config = dict(
    n_layer=8,
    d_model=384,
    n_head=6,
    n_kv_head=6,
    head_dim=64,
    d_mlp=1536,
    vocab_size=32000,
    activation='tanh_gelu',
    norm='layernorm',
    norm_place='pre',
    norm_eps=1e-05,
    positions='learned',
    qk_norm=False,
    attn_scale=0.125,
    bias='all',
    tie_embeddings=True,
    parallel_block=False,
    init='normal',
    init_std_qkv=0.0248,
    init_std_o=0.0062,
    init_std_up=0.0248,
    init_std_down=0.0062,
    optimizer='adamw',
    lr=0.00105,
    beta1=0.9,
    beta2=0.99,
    weight_decay=0.13,
    lr_head=0.00464,
    grad_clip=2.0,
    warmup_steps=597,
    schedule='wsd',
    decay_fraction=0.815,
    decay_shape='linear',
    final_lr_fraction=0.0,
    batch_tokens=65536,
    seq_len=256,
    doc_mask=True,
    train_tokens=474500000,
    steps=7241,
    dataset='wikipedia_en',
)
Each number is 500 + 50 x the weight over its row's rms, rounded and kept within 0 to 999. Layers, rows and columns count from 0. Numbers have three digits each. The size before them is the row's rms in percent of the matrix's.

# layer 3 MLP up, 1536x384, rms 0.0547, rows 734-833, columns 256-319
113:545530550567548450469563601519499506538493443523564527391500494487553455527496477543497539467488453457501584457411456511480441484421494493525516433537581470476491641555536521520486544574574553
104:434458566528562428409503494522457385532513580397450478521347453515487465468535596497426492533494511558539478540500514462488534435519530496580517506513541543574537562436538578531498487509517468
099:472456566507512526427534523508517424429360635516595513458380436434478454601553556473560451475501459468499473519444434506512393500438440514507517427456542490547447473516553455530483552506475465
086:554490472542492513472547605499406422504478524507450526466485401408496433568537538461449549411419451475418462546535486443518458440550506516505533486461539549473437552534529555537513556446548463
104:471508575561554543464477493542415479436478635456549458506432475464429425527478526518509526469439449508422492567394508397514457474432444452571522405462510522555438563489596543522440546495603557
086:507469568462560540450545488564547523426447538561535467549492553497548482569445478474541534466436438446440492539473511444456460446419498537451501608493515550383439523472424520483521535370491482
106:502465553538506488505493592509460469526487572548554485560433486526455449524565558473518459391464461466455419450564525507468477494469598425454611469475399455496515412502449602595459595518536525
106:502458475541459561544437501466372547563418527484466579559408453499579522511472559438448506516556421437523518557522519477533529560558600485460524488596517599505458534534577457505468531508479570
088:547540506522532386385494511497518460570468530465544485413515582510480550483610448520431495450443526443479497504546475448431438492524479591485547527486488513391503484515457562435470542569507497
094:538479481462448387479498525540530469519517547439507500594483478517506530515518534499363537485517424467498507530554420378482360427500464473475547514509562538553451589516568565466461444539515546
100:519417543510510545471490528492469470520531499472515448402485480472412500444526541444545492494483432516532480451536552479490461418521514455555544484517535468560448452474566492604525463483585541
113:470467483497474491539470555529524509407433458532524641445537462395546548517466522504450526548490488464497598419422439537413476544474483444560468397497428551563515514504525536596512424550506464
101:604552470575462459415539526547457436443500558536509531519479502485505453485484524459477488449516498376539496490450464483455508557600425466454563493515549507518474502466479523462489489475601471
095:492595517542520565474557641461497390497549461485486477445514556528444471523558488559568513541498486503481493441477510404460457463444562543542503437492523493469391516495477453512513496555535578
102:546452550464577582443584617547561539586424458452467546558427527397535512529466584532429496521436499507548594517552441438446479510443475446585459475423485599477511518544520559507495527490448457
097:547424554502600509499569646498552384491461576463523491464532618493498510475448489438473466436556497584347538545559458527409387476515535579477502501477440551481515551490473517533500506510531492
092:494526477527438475494544488510512570499473549433464548523542422586546514519496475506462528516541422422434462570498527409574410508507489499410519536533516512474420560448483538537431530502482510
105:508485505502514495522562578560469368524503545507391481443494482454493505562529586404586489441513442484370497517555575442430514487489533533533487510524468555477427530498500549530536492459541458
105:468470461543502463489494530524452459556439549565389499502461490457540446521525568473487509393455464546528540551511462523480536530551464378539577454482494528511500449527536491484373492489510487
098:588520519530431540497535547516542504518519472445469574474495579467597512519521483449540484455544485465377537479431466447479358520521456572522498387495558509508435458515511449492476569536521542
096:485414423560471511563575534486456487494416513552470447441433532557498520554547523424433548453528452499474477416477523552466537464486431561516546425486487522468424493527518467562498428533544559
098:443397555562513475525469499466498516605549554441478521450464522391528448535493591515599513472549467555545597509453583531519527434445454453463566504567519547483569501526506578561515488476515447
101:485505563601538607523509591515462528479461514541572502484495456463476444503504473497502534476443444551403485481506496442494447433519504483581500399498540505513399500477472524574553456525480577
114:550443495544528498474489504549476539466424498519446499495412583462572437531473499463522558470457344267415529449473453492460458481554468609448464535472478501445488548536402578556534455519586522
101:618478482472584403525520578585475538506490446434449482496409533466469451530539533553503481497451468406461520438531488447511448516538458568532583476479455475494423492518491646715451506521431501
102:522516498545578550504505551472535441452482549472520441480430525430486459520502546520581542500584523505456499466474483528492444448495451443555521471583466512493513470493570491451507509506515535
101:467548489444421476519590526529456530483521470561444523428443569575476491494541498521461474472516503412508548526544521504427559439489518486543540481445464553496533486513450500505543487499598583
128:490476565561515505509561616512488376466491557425462480511493450368531464510468484482508553490501434492483583494478505430460382405600514517489443522513517513478346529528465503533489509576457514
094:450484440493418552512579541523543441458468486393453497484531529462467433551501509449459518521472459498501602469410520413421501432509504572503477427481465508454475502514504456458578492547537563
068:585563521508431509464603535522523464515532473413461539485496534429530504519553497420517482518503465502522504488517437395496491415413480450547480526508521568536491505606423507545524552522599564
100:495508489493458563489517508481417509493484529504524433505466412473428521501410521394427441488561471576536547489457483465567482459470528447457462545497537532487393519488486563483474542440600519
107:592473488481567532519512498518420496413488481475431489502503383410501475601551654450482503473545497560393526485568482410518481530442531477474447478442488531563449520550542522498479581473568526
097:552482511478460444530545524580495421477527517398402545423521535491539471500537544472453560503345488445499544541539536466417530486538517503464517527525503543485546554484399515568476452477496511
096:496568479505442508468582531509474413483382483501455460493529510483506432495494552515525564465411435523432517485415631404465419491585499560454523465411521503522456678474504525556441475456562471
098:526539486514533450451548528555475506460551584554518488419454517488535539523484429385421495444494498452499510503515483487492405496499529513523447401479485513509281534476499463604457406500489529
090:482572563602517410535558569492441524479414539426526547559526430466489485481529531507539444399538517456526536550547511421479489494423493522505511390434493480472449469491475504472497541434554459
110:491505535484411585488530519503492483403465531468418519564465540497512564514614508514492489462497401478466531437427458426491473526476476550486440507558462474476356490476487509565505518522470514
104:538500529579538480519558546504510375399489518501508462480526492492493418507512532531514478456518436469537474598411486505499463481524481596462473481415486577578494495469529478540522427411460490
096:496506417628493527540520532548476540615532552522494523404453412433454454502507537442466502414386458481564506425480497532493414401646536556485531430478607442555507609521487505522461569516547449
087:562498491561523455527557569462471501423463455525438546482498624562455456572486431516538539467468338431410511482496528467491493499512507518449473547641429472500482472544527515530531472497489488
093:532479504600468472481621581515488460508431469474469500463487530476489430494511604501476644442502410481497508524505550430467417397476482558483568448482526555372478519521454496533522497444602542
092:500509448463508525435549513467501381527451524425424581437447339468557470598485559441517535443438493481496606583501486513533471470543415512528495491546507511482452617534502520534514552452540502
090:495577524528529568368555472509516461476475498432441474449415445565542460506500560477475518478443396503457461568538488491511496469474500549540502455505478542455462645542514504488459509468550542
098:508537450509499501463503506544506437471467600494452542474513346477596465627493564477518497513513500447505491526425495513398484503520452452461528403473451550511437517487474540545399554421519460
112:489480452490555484564534569479466486567500608479493550548545546379553486513599484420497500447429518558439558587530459479512490460508485417526535505511368552528532437553465500537493534445579475
116:557478467498490473527505547497477515509439595551440526514502553569540419517466577507497498438368507484490521593449490496467377434524528493553539529468489475588405520511498564525488519439495497
102:492607537503407570438453516535518436518546529573486443497487492474558496527501480488539630525522515536502459517561510520499488375575461531529490489503547455462423450506595460547495630487446582
103:511433530537605559454533504502443543448485553514535477546397518417536497589491566367566501517487496494434450522476430531507481500450487504504452474577503537499497403498437506549458447450547434
104:481421499494530568500490496483565441494471524543418493529558428415444504554550583487481651482369520490471510403477402496523499376500435488449501445503425507539472535505489550616518484565556473
114:528428431469499529516551583497513499498420580553477531547543516484502470558540478533471478464489465488428497562494467462455411467511460490530515485421497562490501510516458574575513436421456491
107:512511558447455560500478496501466460544517513473473591521534486488475421470538469537579587502433520485476492525489533442571554468560553405448521485521526410503444506497481540475539602453563469
094:469572512658610507459589467490452525523574448485481416555528524482428460479611538498426626500511511519522602431517549508427505470520572495557541518514538523554575533465515479544506504455575528
079:492485440544548372477489580596485435421484466464449481404481431455497468586588503485482578472410527460447572434502507472435467408499439529448545536432565480557465648469455471486533549473494494
099:525453515436623582458458541515526449591435505463561551374561533440549510472480453540494461478528494508509533490533481432475455512498445448525533463503448490541506531497465498490433457581536485
091:444499485543394461483566573515487378370479458436462490559522520551479434558597563467570599492540399501460496562419507374568480520557455574513464450530492524523523537492575475510507465437518459
100:584551424498525521560489504530393453419507542598477552537452457476558541534532578507456529504480482473477494509542473535442470527431434480471526461467510447509506487517478450561508561495564505
104:489481465528544457502528549530537456583459495526463584494439540555593467530490606448433455553492507501504543512460453458478540561448448580507592447503512488453544610552440548462476531469508480
087:473505603515561575463524525530540566555555581495426522495496471446598473574447521551533568504335429536487535575519500458554429512500414478536455442537462518397511513519551626475418505483434451
086:615522510516499543460569565570456456443558476515468469541497500451547519502536482481471596545501469458532523492460537521464406438446411527506554550549511510450465498505538488546513523503443534
096:533438549508474450497491528514481452424544494420530559576520476548548493525596490564425502516463546505417529451559419486462431464557539505511551554550427448505554507470534552486485568531490507
103:484520579510502522505529541494537426433524533515449511466510568455561524517543483456519560506382503429456507481456524531460537454421526468470544525593506601470419492499485546561510425567532496
093:496489545503489543500509490490490403459591512500512515489532416533466518549485522515441528445525460497453443488376509451527455394467465545403524479433441556578518492539471494527485500543510529
087:515556517574495431424521603492518459484461534420505491519439436436544499539529551515480504469513492423449479551541461399436395408419491600540531518555509670483471532539448633536542594479555470
095:540519531463519538511564474471461460559529551467352561484536409530548451526501525506507491429472446478446580574510533352430480556497437445488465533528552494539519539490567495452509469371546429
098:480479505558502573401546549529497480580472646493464490496429577407566555479494482445523532502474431522415504568412514474501517477537433529537461475620553518449455476511595437385460499444499459
104:458452563468435515461499536527457409501440437490498488408474451494500530473519502490422519378513488452434497522518523475489492550526497462604479447508479535357504525510563515527455579478552483
112:413450547512479501542553587530579364503527494513514615513476544486534503575533598583503432472526441447478482520384425458492553464484479468442439441480499533549529536531482516506514563530512525
102:533652490497419471534511474491480508508446502424491535491497551587512404533537593486527502508459429466465494454536497464458514512611366542550442489553444495489533443463522590540529533500506543
102:531559518494489505470560505534478510498404492453572490475391492454500522592591488523444530435492502419587492452520482456620453521503537516486493395572461526541485460475503541565502464526434551
114:590598435539581420643526534543509535411457520562470492502557455526458470537462481530489560512487489418484496502514489505389467474473483482386570530361509614418447521503480506497499552470519537
090:506460523562531537461619502508490476446516526433428464486482533482460514521493514461455464501391418477472514560445504348501445432449524563546409482480543534459461546559495491559466504490440494
109:452471512449503571490482522497524478541482522554483547457466502494500490510477586378553503586538444512368505495485507565521469379575497471474498525571463583541513499511462464528445575528559466
082:634485471567531478445562560511473384512457503433497564419445466460498449530523503454474564472490421470463550484499471470463408414464474538499504520493544604399453538561553543484498553498483442
103:503484511501520516544505542454491557493442582485437518532466411530490434594595557511483453413453487490512500525431494423592514435502413532489568519512530422540510525524523548507491537473540492
093:533471507573463585491549548511449474493445497456509474637494594553492571405440473439532575498475466438441512459489532432537441436532433436468540554586544494442507528519465522511481633403540454
109:554459516478487491506538520533501488504556590535538460458504564550550492581420570403516472472513398395429499512513485475505410474580458523485459547473526465532409500486425527586449475470533518
101:524497521465521484516525448506524542444597476544414465579525555496538486467418498469512596577437539361489593467436582528464418401570494414383441558473576463418482545502407450458528472466598529
107:546483478556453425517509547518420450430410609447462530489511464518501441589515480508526473495527441492425528507430471471470471488498478492415523442461561555525494529518391495528477558486555439
101:439513497471571555479503442519513485485469532504541528511478430501581486530504518492499529441380501378396509441537442494524419444497401586416461510496594484519448543483432451447470488453513504
094:552567471518491503463516487552494495447503463440477539370472497480625485526495435457379535472450462466535497513446452418501437460566432504560373500542501504424467552491511489442500505588589473
097:552495541614418491529489545499452528405506593505522449470460443509488492625517557446494454507548500522438494535456494495533505504457563537500623496446561631470444474513470463635473518428509464
103:479450482493479487397527558544544393424452514506447539571418485487522511617475538473522459488485485425437427525532507433481460396556509442524458525458502492495451602471488510505490572398436496
101:497537557484486597416557552507507411459512487499508512409484555495548534473498500505567486453470416556439490579509499437519489433509539457649424439563492497522539476502560530512543492436576475
095:477450537569498444471577539495557473467449512520546456445520541525450472570428477531497575426477483521452545530483495468562539412499543474509440425502518528451481547485575577462557585526533567
099:492487546460464501401546461593461488473505496474414459463534592473525513569463485546454553443450491544477535578417436362535441494527528389532476418463551561534440593460631627549437549537484496
094:597466508587487514432562564479372498445503519561517499495467586433537461547522574431570542433561440497523465516461488508560490473429591559396557397490553484456484566507507392532533528350504518
103:530523572516480505502513542565460490487598521462462539502334575507488554548496570592479467505472522475597513571478473445543532505455564486607492424496478464458571469487558543535506513497503505
090:552532656600577462406531605531421572504448526469526495509502481558521445510489474524508455481469481460477564580500539483429490531442503439495509492418524508469423514501464421496490509489507471
101:462504549515556513484485500515501470499472541530475463457539489444601491512511532419430433525479533468459457494492452478434523491531471561487507467452509484505531517519436459528551571485473523
076:496598519531477556485539587605498518504489497414474481512484536508527465554500440482429578416408466523428516530463498416520403434508517507517464483449534539499457610448482474485363521553518496
110:506503464556519436568511529483379480494406461502510472461527520447519496484537516526505517459490513417473437510492441522494498504519477516502512485453440628500387453480473532529455543521517529
106:494553564452499460509526457507425491531471483427445548611428484384478427480532621504537543522491533451436472568514546478525498504536506383469483449518443523442501581499534626528480604606574480
097:544531500459456508514477461483480498592524423523515467468574566545506410512388514519529529545509475437492485539467557485508486510566479503491461445508526489445537531496493452587529538497469546
106:538504411516522492552610479519508491419480474571431436570512443521531482544495556453496505482448438441425508513402500397427444440497408527562540537534491521481466498498496563499542561431515465
084:464447513474555468487547540509555484504481488462416549551553632476612443433506462455479481519440496492471601428545442478506482456508478483564481498536519459492550506458555485433497433538502469
077:575517525524479609507532486498503505496464508480501528557494550480479495555574509504494472488543461402505535537429459434495461405402488436453581424468605643583410565491568405516444531602487469
084:465555464467505541595521531587478511467452527554448408428488500556512550527507537486503493446510475430526492472525494503529481483430476507435463487504528542380468489486489538509408433521506439
109:549546499450504545415539477526528449469497491482428540483509568459526484498523565502538495480506434373400574483515518422409461448429518659483428508585472474436412458502505499513506585508513501
105:548541549500461535516535559482496453484426553492488484567552477494460488468554563427532643448508498482511475567498589404425480432512545409472488563538503557548400527505546430381482495496583483
081:574487517572511476398570601505453423483498533370507505398422501467610441583550523484468567399457401456508549528515505445486429410442456553472530467474542553446424579513524492554516550464504525